Each number is 128 + 32 x the weight over the matrix's rms, rounded and kept within 0 to 255. Layers, rows and columns count from 0. Numbers have three digits each.

# q: layer 8 attention query, 128x128, rms 0.0868, rows 0-63, columns 0-63
# k: layer 8 attention key, 128x128, rms 0.0911, rows 0-63, columns 0-63
# v: layer 8 attention value, 128x128, rms 0.0792, rows 0-35, columns 0-63
# o: layer 8 attention output (transposed), 128x128, rms 0.068, rows 0-35, columns 0-63
q0:143149118168128117124144123139148146140149137115118124124123124147156095121143128148088143144156111147157132144135156124137125119113136115108117108142128130151124095103153126114140145154148099
k0:121105137116113134140140143119116123108127118117142152132118129133142132166114098138143140147093150121103133126138133114123139111140130128135127136113136100130119110129138126116149122127130148
q1:109120133158138101116137144119120126105137146133103100111119126095121129130113108126121115114154139119096126101141111104142101109125129163122164133123146152106145142145083144120127165138144130
k1:104124142122121109156141133146129105108122128120113141142130133135105144113110113140155111127132106130105114150141124140110145140123121133140141145131111122124137141130128127129131131129128116
q2:119124115108156105129126136136159099128142113131095150122137161120141162140129140129125126089134157132127103127121146123113136143135154110128139121126144118137130145121145124098109122141167133
k2:146124114110110111137133158110126121123155160127133146129129135098139135141118133142137110143129128122127144111112139090117118133099121116120137111144139125108138126126117121133121109132113114
q3:150134125099116148140135134161122140138157175092122133111122141126122124113133100105136140151134147110148145126128112087127109136148156139123120097129107112097147109129086143108129138146141116
k3:143136118103149118151142126145126114139133122145112158140122110111156155135152133114130105136125144144137136108103133105112090134142128121080113140135137124130118122100133127163124126131165112
q4:141136101104114120163162132127153112141119138110130152113130133127133161126146116159111076117101131166143132133138147125127119123137143127144139114121135157144133111125127126146135142139134121
k4:140103129108151140119130150131151120134141115162128124132138116105135128146144118129134119142156146151118125143132134097126117123132149142106123155136123136136109110097137156161147126128126131
q5:109136123134135151115159145147110103117104130141134122142128109100110132132138129119124114142126129157141113126141117095168110133141130118140131129166137133123101151126111142113100142094136111
k5:124114116128120136161133124135144149129090129119116118138108135130148159108131139074145116131148099143137133131151135156138114129141121131125133123130132132114093122123156143131104109091111122
q6:119136140102114125109121110112083121134119135138137147130136101155124103108105108144135094133137124162129147115112101112154165117126146143123150133124159146105121131110106146102101160105149154
k6:103164101162108115144124141086120159152120137119138111111129121111140121123111135111151129141129108116158134079123122131107139116122150147149121117108132137133122149109107150131112139136139125
q7:117109133125141116124121124119065133092128125095158132139091163137119124123083147139161144144108143093125134131106121093140135126137148142156136125099109129097151151144094135136121103129137144
k7:122130114118165108149089143109109102101118121118114128112110140162119152151098111148136109115162108116104125117106126133110137169153161103129140113116124137118134140146121154107126131125131137
q8:124110119108119123156116137127145120162124121123119119150119111169085105154122097107133139126126087106101095133125114133137166137132109137139111141126126119124136138127127110138127121107121140
k8:128135156133093127122153130112136145143143150096123068128157135099160135105136100128107143132087155111138114122123119132152122113127132128140125129134105119126142114142108115118113147121123153
q9:173140129110136125138141114129147162147158117107099154111131122133182142143134136117139159089163111109113125136115167183112100166101125144128161125122133104161127109108162088137127135129113090
k9:141126093099126134108123142137139137125125127133167172105155142134110133125151139125125125136062141132129128126104132102114120114117130159122125103109098117138126100110135111150160127126162151
q10:114126106131132117089135104115104140127136119091102136117135140082120133125112122148140108162088138139132139123115131109154129114136147122138111137120112140153142142127125134117092109132156130
k10:130118113111155136148125130116107142121117115141145124130106128142130114118110153110149112138162146138156125131143114098147156123131108115092136141104140137111139133134142141094121117099126126
q11:083128118145117086139133131139101131130098147135132080152124145123123145088140121128117115141113144109131139136133103114134149132117142118102117124138127107125160143132117113091107115110115119
k11:108096138126136114112127132125133122149121117117114131118104133124153133126126142131114121123127140152118140158183124122118130098135118141148120141111104115130143141139153147127109160145129141
q12:130157143110128160138149110113161145137125125107155157121132142124102141127130101136157122112095115146151146140112140119120091116139092153119124152165143117145109132167122117157161103092090112
k12:141134140139130127124103129161128120135136127151150123126119120112101097144162114105149119139129125131155115116093114134122185147120127151144121135135129132116107111116104138117112138122153130
q13:133109131128139130155165113142064149101129150098114098117144152118158183151104134110134154120118149098104167133121115145128097157125151138121121117125118123152133161119121096129133124077169139
k13:138095134062158110107108100117097124140104108145144142113124131166106171119140166188144120120124122151128137138119123108122134092111128115091144131112104131131159122115148100144132114149122122
q14:109154121102095125105116108135159104177095102143130125139117097131117081122167138155083147144119087145160098081129131136118132099148122134105129155142104162124136076101139140129125105125096135
k14:107116137121091129072138147114158122136136122109130106126142130110155115109145121139136152135127175120137154093148117145134117129128118127143127139110114151154122140146132114109116122124114152
q15:136144162135104118128132116120122153115142153125118124153120098129132114146117097108135136111131114085111149157134112152141147101149111127144128152121143122117134117127160117137113128127139101
k15:119171129121144158137134140116140137131148121138159158124125104127110091113140121113120136112135141130143138129111140130120126147120157137115139118107135153141098112100099137107162136140158121
q16:107126134131130103152155133085163125123123110139107116096144167122112137099141146135111117155139122145109132114126116147128147115119140142112121110160115169136133138142106138114078109140110124
k16:139127131158128084113118113130148081123123123125109117074120141108147157160127113143122134121151115135121121133117110121132151127134154142130139146124112109134125127134116134100127133109121150
q17:133122099135151110157131101100170120143148114125160151174132108152127136163130152085093114097141058083126114095079098181104134090151119140086110130174088134113088157162134100172136119139091129
k17:121134133152115112101102120105153165160109127128179091118146141087114130145121139133145116122084129124150143108109102107156135083111087113141161117134149129119137137075144139115134117134118170
q18:155128166134153146132110131127177100130143141115154134117127098172122145128115143141090160148147093123122132127120165126099134122142105122138130119110118130123145083141147116166124131163113165
k18:125141120129145153106174128124118136116171104142135138123141117125114118151130092138131137119079131072105112129113147150136104147146146122120126101132126108125082104129091108136114126140141129
q19:154104124109157138142110126095189134150157117134130141111128110166139117138132145071094108113126102158165113107131150173095167138142100131113110108121136166107093125144140136124140096140102111
k19:116138117124130144155130136094134135165166133152165117101138134103114115128132140128163132133119133128151159117124107139137135117107108103109138139133143111115091112102137166116129108092106155
q20:094120131113100144081157103129154172130108143113135094110170148075149164128172129143163083073121150166136144152112166124164145150141136128101148188112109132139114158108148109132114131100160102
k20:146124086122151135171139141141116103116112135112103144141140111125115156136122109134122145120124092129143147140152117140122139138109110150118135139130118128100116142124102122132129155107169120
q21:102124101110132122120148114127136139148118122181141107120136129125113099112138133126107143159117150137129124118140105145104110114115148157120111088149147121168133141149113097113148112146069108
k21:145146145135086117107093095156114133135120151086114128098115163145138124134135136143093152128146130161163106128140137122113122147147114166129113101128139146151163132120127127107141163128113125
q22:125167156135088141111101087126088143152138108172119163140142123143134087100140085138158148090151138127172119143088139119146125159122149142135131136142116169132125147121089148126123140084135109
k22:131124179110092102117147140108117126172103148112107130097128126103113092094119134124108130152165145167138148141153125111097137130132153134167143122116148119141165149121153188088120123089108141
q23:164172139140127110088131142124086137113151120141124151154136153099105144120115098193137154144130144135115090135115137076159114117158149140149145178144123124150178126108087131136115109149116146
k23:151122144118142138131136131102107124144123116117098169115098097136105119115111121155162115134141092138126102112155131143135153136129130148114127152135141131125137162150116128117070139124112157
q24:110110136108156097121158106151082123109116153097157050100116173123139182151109113116096129119112117094145158136137115114150125122101119123148130127103140123123097111117148073123110127114107097
k24:124118094120178127146111106148142105100125128150165154150139125106142191122110148138102095097079129060096170134099156129146155133151115157114133139168097111125117100143140064190118124141116155
q25:060138112097126154101139108135165153145127124195144130151137084117120110112156135110118115133181116121164082103074126151144151132090139115081091128102108147115108154121126132171118089089114136
k25:128139120126125095137139133168119161141128142126127088094112158114197089147145119127134135174088133122174127109157125147134114146146120125110128136143115141154085131134115172137123100116145125
q26:137155143150135145124151160129180113134123146154120141121141135146126157124146145198117114129121121112105148106119132134111082134144160117141114124094111129129170100106134121132122122140125131
k26:149117099133120095136134130105146138102124099144134151132157099081129138124123112123163126148122138113082123110137162142146131097142134150102148132170122141149144122100147122122075146164133101
q27:150121161142129117169100129135164127119143113119133126108144074107131114149126148079094112093123098160181093142131128153126146118116144106111161100126131143125106119111194144157119145178117115
k27:125188086130138118147103187135157103146133147128144128149134155119134113122185105139153127119083177122173120112145166124150135151137127124149156104164090106126109094127132115093140093144139104
q28:137142125136088138120114123105107129128130155137119134134146170136127140127101123192170155074151122158128124108103119140143114109113093122120143179124109143154141139144103113127136130141147142
k28:163130135146108158130144137083141112143126138113102167128111160069125111091127102147179106156151142158111101133140083087109161093144140127178054132170114151108108117118121183124146158133172158
q29:107144085072159120129125107147119144095153094092146118120117114138132167132105155140092129157136073142156109098092139142091125047171117173115134201137126125138126137132188072199110139160113120
k29:108119106113149162125134104139133164116150078150141156123115123095105120154095157130152094107129122104116105120102118156118113106103101117112142152113176130148082108149111105203120106050148153
q30:121122108135143091136103111125095089135113146128148124137077114119123101091112131184125090134122116126126158074122146122134127115132133091152127157107101116130159154092117169115118129108137130
k30:097090151139103175133145120110130115177102178070125120136107124138125153080096109169100146123118096113113163143121122123092129082127138142146134133156120135132204127104162137147155133129116127
q31:105179128108145113080095135142143113142122131134113101156138140120100127113167106160164068157076120140146133117096174126126162175142137116166173126097115118113180127101134133096106102148142116
k31:178081145134120127152125096089104140121144117114129181129087122114134095135132111115141128170149082160076088101147140148116096128112133123101065148142152177125073104079147203147129131094139121
q32:131167132108159121130106129150103106142118106123136149152130117183155082088072098107139091149081134094140163155158151128121132142118106117122145062142106100109168122139102143108116152114158198
k32:108116199084163093180078076145056125125122158133129129145119114165119123128099161094148141162150109126130128121156195159167150146106144126109111082059149101081108163115135141147135133111166126
q33:077137149120132164060162131138140170126104164137128080102163142175147159094120079112117119092173182143162114066145124157149126156170157164145113183133136115113133111156135101095141148132159091
k33:145090149194145106135105099137139141135066109152129090094143111121129081097118117124103094136115141120128172129127105132070138139136151062120145080143088093107113168159161117128122145108104145
q34:092090203131078133147141086135165160164128094174151119084119113115111119157064147110107141118122159182130121162149122102151165091172175140134050144143190108077142129131151140086097178136153120
k34:127127122137109138185134115100110117201145105039078192148095143126182089170088165191231136141182035067094123131068098128189136153075159207118134165190157168166146118106130100140093096081158159
q35:127148180102097097134142109103138129108105184185179083107113117138101081138085093041080113124160197155159078125229144079115116083070185092082093078108105125088111150154205152149115216167150129
k35:096129099124123165063133120105221109146113037146151065084100092106149128167095134098082142095177125150134155161081094135133153156149180097135096105046132088106119099146090203072137144185092115
q36:055076147078095171063155068091090131112159175215079041104203072069153063082074089115092135123113133167234120181135155084132188148022246178206091177159095149151120177176142130163218193094155115
k36:131135139123121095137157157139122129071079126147077122137135162084152114042180121149122124156142138151081209082190159146000110056106173203125146124249142089102095144154189106156147137111089101
q37:089129140118113108117173122171085103133111107117164126079159138145108110167065148090081149134171159184145129234148102106137166151084152160111106107113145123104152089111108149135145065134155164
k37:112086158166171144037171080174174177071128098173171109000093121255102183100062112153056137080131125200049152154113178125082125099110154105040095111143110134135092174106084252172187153133129081
q38:177127136180148133132117121136156137228136021039058078169116143184114135031134119072125200119060188116112144070156120152110139043214091131162184173229178164084153166148073174081098187126171158
k38:148181041097158225118115108148145106161091150147156089118154171063191158148175132121121214064121080100093183154113111165100131034088191155139128108133168036082092149133113229118095104149143127
q39:100222074159076152123079152124108105102155027063141178139148136143089163109095190203163103164096116113108136182118117181142121168205109175022162076145127124067139110100119089160113109134116122
k39:162184101095072211106115122138152161132049141049113120230186102070123124081090211111199196121090080107127173143096123099163180103150156178178201052132205144090085164217148060148106079106067102
q40:115099149178123136157137172164255100170063151201047135169098119068109135153171123135155108089200119039109120073120112168148168147096136062081097158124180070114160142085101045088157224180123199
k40:143053097176159141173112165058090061083069095156136100247133138163160087078180169071212078145165119149075152072075178146120068098156234089167048167219190008249071141124191153062140167169056131
q41:193138140049113104169209150103064098148114141088232087032122081053219185201049167155132217034148102129106061139169025133172144068142063136082170148196114158126024131065221167110129078121077153
k41:214102164096101083187225084027056169094213167129106131150096098015101067107135079073147110200209129143160117090232051137102120143174049135098090141172119212070092129059146049203020170194137133
q42:062098116111148069137117092041051132110085164154185229201072139174173156153098196144157125202157136140124073163105117197139154060108109139082200140091121069094106143072147189095112207122105121
k42:146189132145094089103111096168050113059117182157138147167255195158113119083133094078111177121137181175192121057109196146185179208159064232187200132066088095070201170077136073110092103103125014
q43:095089120097144167187171092129095198085108249138178025077105157131147135181076160223151092122203170255090052133033178122102215059255218179071112149173195122110144095124127106120086166165137113
k43:122110134000145104083234056120061157092143187125130054151092136145154174125168225124156109180153180172139158147103052105077218100136063158153107176111196087074165148163170102094186167062138156
q44:145108149190188114075222137103069083230160114120091069228166226058011136074116096105179185057187132079121182010136144139109255137065184075139157114096136187100102140117211117164182125183000137
k44:150100167083156112098141180088154084106202142176056136240154138153062150100135100120148055059170119080134142137094195115168112196098206146078155098091124069114095157047189089124025140121088138
q45:156138119075132157188087135129164107142153191117215180100130141196077055065098081118101202142123161037077133181142049071121106107127172102082145109132105071139165130002219151200105135075096128
k45:164100174154133167145191091078091223175058128067115101172255119138108115173134113122050165143127116078171019111082118114078087144212142063141149106093129097062134086064152116098091157172140124
q46:054149136123153133164131182158092150167209085145051108172126076122088096120113054174139183103156226227086165050115109121185139048206145172103119170073048085146120149050090111061119038115119074
k46:182251047123181164218069168185105028168072112111136116115131032136086152134097096099108152140142176172161154076077143147201112063122122170081099163051095121088075117092131021000167211092048170
q47:040123208093182094042160042104179201145113181083074138097192139058111127125129114110085063170201000154099097143158067130230109127168170207147071134106164064198120054133120037174095123091205215
k47:090073087120136184051110048019095124109094014032116209082189191128098200114167203064139167147023088192177158125167137134242119116097195087032149151143133088230205120087148215102055102226104098
q48:055218159087092203170138139129146121083128110103182123076111189109138084144059167068072025167086000134122134063123110089100135052135022073118031110174070136171138229055197190078070179143113131
k48:141123092115069237138161103207125098141107118150060106031100162136048102164181161089170098129121092155075135085190115101118062145041048070074149036223111048094202129112158119150102181097121147
q49:164000188163159091190127110093158082107171113155129094064090095096111127192226142149097200250113023255111035160098106087177107170108122192145116060227169059072136159042052114171132130136106094
k49:211016117140055104105108117163065086094090104098158063116120028170117098180205050125031152227168085088071158122083051239126147083088165154195190000127194130005146177076187135132106080137223063
q50:157100187149150152119139133121144107088063163138138203129109128160208016233121031135143116153075040061134154123153107144114175127094141068108125109127140153182165165143135052174140140075176067
k50:061084160158116162211219144085121034170107078116118134096179123155178117140179118057151231074112155153150174186123107133046183070171113094192102114150101130149124123083042082255146122107131202
q51:075120043220105203149150066079149162108126190170159114106102193103100102155202088125152139172122153132043198186152155131158184101071095148160175206154178105058068039200119158037090102135000100
k51:147236097063222196107119091099091071000180186129063148154117144192151081028094067197185181104126104151072118207120076132084088132158101076179166052169167205213086081138100115095035208158178128
q52:147255000073117120064152127024200134136000102199079112184013053066122159105145098144065196166043119153233124144015083141141149152127097182142107151135167082082224151143200186109206138133168133
k52:000144084083200096065071241135173173129009176063105208138100146095128153132157175167136099193134065135107161134042115085090089108158214124131167184067091150053144255092100135052102159124107118
q53:177092124072140073216128086020191064105160142139185138067117172128114193151133134159134047122164098108137096132195124097141149152118109045102154136072202145156157177170117145074137123095162064
k53:147126161168160074119156033098130163163209146132165169128149140123141057152076130076129141007194153084178116185120244168132142172028158049168093128202214187119161139227067202058163106190100100
q54:117153209097184113155110158153177120097146164233136057190106045216193116140156069091106061101155127164014073081101130052107145104039094235162141003156111189225185115111155107055136082117127091
k54:118216171030147125077100077192144089165161078114255098150144131052031093125079086082255109165116083099134136109084108112063134138053250165166114080167183074115139107182165155058197143126124125
q55:094090150145153036149103124121153044158146161060033059066096123109129107077160160136211078150108114123156057060198087106168059211094149190160167130127042090108140087137239196227116078152140200
k55:163184051249180154080236181147206135026140139105114165074154096216015103114135179062146146166160175091140063104154177142176165106127103083255167132134158127089095117115193241148133074086126161
q56:093116160136089128151123138120105210045108133112096207092215079185177107088222194163148086099193177075114140161138086025155213160113080179100030117030117198125197195095220192056106089099114092
k56:108173200184089101138113148112144101060130139108194069057068228129167049156137156199101099094080066081212084182105024081190137179195160087080065115123180124084100194195120133142114003080053227
q57:123160139191208142121204119217085175179187104135130097143089085132238140071199098034145118151089138112154116167110061227109069141146228144087146095161011112122076085078157167078113144067156218
k57:121144090174078139137196178151111179053112233140162175107136102119110177130169106139127122127115118112139116168139060168164168134095226101195121203208031078153078085104164106010165087111096197
q58:148181106094183077204125113103140146163136076122100110130031146126069154078144096080190173140103188159181051149143160197092107071169169108160162108148127179185134164252172092112089133068072083
k58:193131081136090051183211167159184222082139076088054154188218126090157051128076115082095147127084127128134043144115091151000145123086146042151255187077113080131092146168118081037120059131158008
q59:139070085137135167122114117121138083132150063150146186144199232000145144042151127100033083108191191167141103112130017183142118124111106115105117060143144178203156019215181129127095118034182185
k59:100161166118156105198128148130163196097167122145059145200179131128052182126116168202130167208129121220117087060160068144163106186032161019081150184053123113080227045181235130037145150129203255
q60:183110177222162233207167129245079179132082079120139144145113010045044131079165145144131020090129090146186123164199044113000180115122116122116130112051098207145082074155174180083134170104217125
k60:164065202058191064156136166226156130082133077092114177060107049000140121120149161148167132063173074218104193210146096196144165122124166177070116133018076073128113141167114163123098165113113120
q61:040080067169101135192072131082121166151147127106235098096126074154034086085153166143111066058138138101079115083136181116100095121094131104114137162107042177066175097213168168140140112106041000
k61:092079071148167141063160240051145127073172112164132151101175105130233070000192050159221112103031167148101055124055130093162130180057100166106114159102087203051160101123150114142120163091022000
q62:022059150082131072133090073179187255066197096080172040150138104195108093114196121156135102035104132174186138134046044109128108126120201098130163156151255203188202110095149141222038144169114225
k62:078049048062169062139156199135138193147102044117112078095108068127082178166168078183230073031071102158149154133203191229255181040166156089113130010127171127176233026131175141082027120152173120
q63:084131084102081085181095118124139106210154220188150173079175042095116093145156135072114074139110210132093195150069086105139234147208050187126203087116120141168054157115209198100151119176121154
k63:091078134170160079034159210163155118180161149145140154078102165121040223086181094189142140125063160149103102170079158095060112199133130090042022085200132121097036213164122134043105221069162135
v0:112084138107146101164163168116069136166070156183071161125105172132101158099145134115146160151167131123173092123101150079100142168049131118105147156173225160177113166139136117221078132149111134
o0:119143112174159167115126130133108115115126093073104129155143192121047116133108110014073069151159181128095098166141026171154115092186112182064183078127110125112113170139123195139151148115158096
v1:095093103114138177110116163073093176157221076096173189083092113049098116126112146121177103096167118146102121152122121149138079139204121138095204094097135148136137151122133087140162114051103189
o1:124131116196150152158165101129184141074116189169119137054110100142158153154106057142123126118151105173111088139146157171156088075055246123103106077112176144124110197124087174202175129075105146
v2:036128104179082149110113164176050083151121147118143113079065167173148151162104109099156184128113218124166130079150135161175138092173132124181118070158106110142166098130085119119170083093217126
o2:097056133187138156140153110085126160097190090103122133156091121134106151190128159055065112080133101125087140175101120137098113089132170083152092098103163093155110203164234081161095065122120180
v3:128093141135142111100133101180104159114121095124208169131173164162137183112070066100169173125180134149148173106116141138083096135146066161075090126150119135191158115145194132099076139144112092
o3:151044149159151048151025157162148156184097137143082132108156205104112127161125070105139177145114171140171104166084094081083059086091097143132108121092115142153125101088157163155099085149134106
v4:134157162140081171106033155050097132135140151132096166162156170150190156177102103135130153114104061129084103115100159144088136132096125132116171127103062120160150148132124160123138112168064131
o4:146132164084134069149173102161175084076147165048137129101115128039174118137109150136149139117168108093162020156190163144114103153178099149155141095132123081098078150133148167114082100126086190
v5:168111128134138067147194133072157205170132170107172139089175136109095081100083175106135144182159024140083205149072119132097188051030147139125060172116133139118160099137109112067163130153132120
o5:036141118110142157169095150182121137112101092174112105167106125142097143150128116097215088205153121054121113047161084094163100112113121138130157123122176087130155057096125164130129109243119084
v6:117100106144058127148156149107136128122094170086179031130076178068083051127149157120131174200138134145191145053150170104099142159087149167094129121177136100101112075200142113049101121149116078
o6:101120121127129116160138115142145102115087042163129092162158151074083115159146139085170149141098114167196071206157115068214143113152143092182155113134107093107071148157122117067164165119091097
v7:127076156121145085104138161162125120110202140165116136111139098125136088132161128117070148141134112124112078190086192119129139127107040174125121078122115081124128063149118116148203124091125121
o7:152119104176121121093095082096121205158121141094104123124145119116091049127182124139122138093157097103113150136146133153133115192151181187148126120168188088154068089086114135124122166089103099
v8:121153111086137169181110093196106146079134084158058169099050071153131126124161139139148141188177124152094175066118094078198142092158228065110061153143213077064164085101145140161131082136148148
o8:128118115127148104159124165078181158165170128066156132100089168203182147186123135068114116138136090097204167111143190113118119156117151165111255170143057112096032105112198115090163191125133061
v9:125135110129112101132100088114044232124217141187116119140154107053086101176063161105107140114175136163087183117121069154111128134041114057172116176199105077139187126063183155118162134108145110
o9:129159179155087062115116103098140183106117100124112069136165148177109157129079112166194174136105138110153076092110134093208100194150128153111174107052156144147103160140140169126061157100138082
v10:139144126138117098069106056109144050125197167178151135160155071099105157182100171127084148162103078091137091167172123109097106192133163124172143101104118167115182130079136182160036118141091109
o10:077137108151138128147135113148109209054137112077102156166106156090162138085138102109065113134078171166155187100128141204135160178095155138104134054174060109145046126172061125110122148090098074
v11:153097133141126154140157093123130090077062109113124163124133121102120101111131162038092101173135141133128147160096137123152138058109140141060149140157076138131176161083119098082117150129128140
o11:140158179105110092174122157080099152075174078167126137101147176160157113135160116173120117091159157082126056125142137086155111064141153054125174176087175135133111123116083142118133182123124082
v12:176099066121119108134098179120111093077123186099129140074131169092145211115158142099131131157168158119130129147211089158109047188069159117113126101117180090105177143111124117190123135089073086
o12:132127165088143130065140157142143095152133173119066128176113103157124151130161072129065055109141153134084085157166175132071132117163136145129152137098147130000085115169127116103094145129112135
v13:151071169113134187140102114089097185124077092064051112066173132151112152149175106095120139068160152134109087114091125114128172109119176106119089127142126158119111169157079102142169129197078136
o13:118125203143112099110086135115121077151138122090102167133137148166114181181092142114139137049120136126098096165141166161169095149122098115176167161147116115161034124122111154116185077079101081
v14:143085127084166189150103136090125159102148163105201133126109098132060159121144138129130173128145154143102117114189165141159203136127109129200171139122130077103143098098186110159067153090015134
o14:114193147077112061147131113122118129120105071147124166163174145137130077079160084147223079104150172143129047143129157112140171149137101085145123154074163095137122184153129067154169087102166103
v15:153105092075102183107120096052228094166123145131115160145102149150085139122141123041141109159148125176123117232139147122109089155163082128132157092140147135102128104134130117154170109117147149
o15:110173151104099160103156059129133108136181043173100187134155125133097156063166163114122114155144117143109104224199012189136128082129130135152148117111160105085132114142082128110141106114096144
v16:144106124155086078111142118081089117090123110182052125068132137140137101113185155095160159117033085255099092144110143110146149138132145112124131113159108098065218103123157147110123116154099152
o16:156151107184112105141121130081116136123163104129120182129139123169154075070124139166125178150142098198165158106158158166106112110087110060151126141115050155144074130166122119111118165165173177
v17:131139154105145180149162148117104112101138126116109128067154105123189120168064073167114200139106154172134146091135098163136067203115146065135076172160131077101058094143123085128103143160114128
o17:149139119119155109124092113142120139077175176054061113144117148112120130110087092137145121210142078185135135118137133138130162141156142173134201152166180125188080192143125151095205125107187041
v18:159205111171163187129151174140170109102065129125103064117089110136157104157173117130156121144104161162164090156131088125136062201118136156085114139095132136144193061111069129183165169158110151
o18:149110123128160106145100084143156123202111166154144166133064126128111183155140100035076065082100106147083128142096132185106184140141130118125146071098115089093077153143113108124118145104177155
v19:126162147134084147193161081157091151141159120190164159183152149148130171140178073080104072110067112071152118150028164179126134159103110091124088114131135069154062131112153114089160224114106108
o19:131187126061122133093125153069101174070083102118176077045060113112096086113177168150203165143150169129136083113203099166119111124094103211085090233111094190108156149088125117133130125124159103
v20:092151170097144084191023115111200177051109137117129168084128187121121130098190152122123146135151122124150167146118080106154114141106111085055157143148123088129122125132057086090117135131157089
o20:152149168041168084085112144109124148151188122123168074103144084129168052224137165115154081105153138068138127123130110041095106179124180094123127152176081083140117086072093119121197179132158124
v21:155159121150134107178083186105086140175104121188114148112098151107148106113104148099135097095104146168145124166058146069069113139086151169072185130116080129136105136145192083149081150120142111
o21:094162134087116132167112183125146138145087113107124076126140158093139155120160189098171188128126114081064118083146149102161143186178152120143189101085090168100123162122154137149105129184183177
v22:142150147151129153090137104191165100131108182109112114090081132117162132129106118155130165105148094068114089167179154121129137169150130105111143079145168059130165185139130124117110122123099091
o22:121106162125167132135151142196078135083149159093108142129155181103102095092161092202132117124164171107136135117091140143077202125135147189119190055136159114059158056195173100180147158135126107
v23:107097085066116120082181175087115098136165130153120103124162170148167068121160163095133133119140150089189154132078060086149107206134168145178111134135155046092113148130149109097108130113115109
o23:151082160140110212162083153099063064181113144160159110087194098153092157070086172092125113077126092140097089166186170170095069143136145144196111166134152135105116075148075128119112128141136144
v24:170095179149120123136127198140179072136126165112086129155057050139174149154161192127110150173175172083121061183133074097116206119128121067106155141095177146106095131127161132094080159162047132
o24:102150107144142073000122119104089166196150090094108105176105135077155083118106161104090112163149148164043084123220154094140156093088140158159180099135155134122125042102162100176157197120096135
v25:074143142092126126186100115086148156199135066157162130142146135142147115165174117146099126130140155171112137097163134151131192112164056094130130152135140104159089096092200118080124103082127138
o25:092135118153139154099125161138079144136134110191107081093070127092169117126155137137162165070102088134203131151143118111133076140154101099140110138104107104071154173144168128096125168187144094
v26:114047113187096184153070099163098120130132140219124164148110134174116108158138088222107119138132093133105027124146072166167152106095160130143025094117200149110104142136178108120149119117127097
o26:139182229126109136182102115115133167164156122070073085103061143179107138165088100120122103154158141086103171119177102108116205095120072128152123128113154094124135122142202167162086153093189088
v27:091085122117119127069107127208234118125169110143146134123138135160130103138086150102093145084151110115130107099165123120126092107153168163118112134076167102181095091135186101149082116199088105
o27:100093132127150101127152083164132133214139163107180120142132156135209093112152091152144182202125124122087103169103090088167070084082090141129187197140072087108130125167108056111118129152065119
v28:110103064145117071162120099129207148114172130154091121167103096053188124128176140103176146075192124051116153099168152080158107100161092117127166114104108089178104127152101119122112159101171125
o28:123133117055112143215121129115091108115146160064172097062165138133077181103172143142050160156121176177058060105131118064101126082153194149183065088103130131137108112129151105135195136140099071
v29:141129131075127095125099138161117071174156116110104146157210095183110065157140117112097126176141078140087169161143160113138113101110119136074161179093109147143166171137159137149106174091075095
o29:161206135104088117117142071060159193103159149121107120119102198123130057165197169118152104043128179177112112098049117155120101146095149084095159120143077176106071164103097098121155163177149204
v30:166142129162150186075123111140057172083149099136095093139140056153136156133115142131175135115096134145155117188195123070075102188152127095178058174114131100127130094133124143116106150073147135
o30:147042128195203141144115080098135067178175149083175147160129107102125082177137122149106108194044131183165144092130099105121057131156080115163082115135195154097158104137104162144118156069196137
v31:199136107151077100092081091109120120142142121152125114125117159126090147133166128131153184130183212108102159164180126126157149087063089098074097085108134101069108153093180154135123031228140193
o31:111131134203164101182124163176164132150081085143208142218102127046125106097193087080063152150184182053109096127133161090115178078121142150149096054165073118212128105236138139131222163080179075
v32:093100129110085145117054039109181135107102148116090138102101130170110112103060144174124154111122130114121135116047136134166098102089142072156166234119189162094092095053185065157165183151156108
o32:094145156176012117108144114140139119120098113092130118123148179159118083122149116111187114147179160099187090111160072059098169100131169129149101154150149167132136151116081161145082139102127139
v33:178129064129144132142085136128140135157193107144181045100147085100115086149100107200118171132110076084068074080135112093149154177207114140156154118219095120153133192098134019117159164103154135
o33:173110104151110106176100067152067182057104151120150163067149117136100188119181087077176110093037137111132175128160104071111134212155146104134170094146145158118142131181126079083146130164153213
v34:114127140117146175094177061061131111186145146119131091116164117160089093094155123180108062167191196167135127116119116150142141119096076063149117078161056185222191095160140068117094116066091196
o34:137159127178119174087152139149213098133182093075104157094101117146070164143174116152149103113047084128165133151196103045139105100104100115125112094092132108136119131050153110110192170143145105
v35:161153133129145193137132110101112104075178078124168187097130106142100028181155228091106155078098084161163118046067106154150115076153190085119151066091129124080116129142121159165148146115141130
o35:066099157114074177107127141097178128128116118126119086086190077071223161122018114201124114168100184044140131096157130232064084149112100131093163154196170153123105101106164158124113125201146095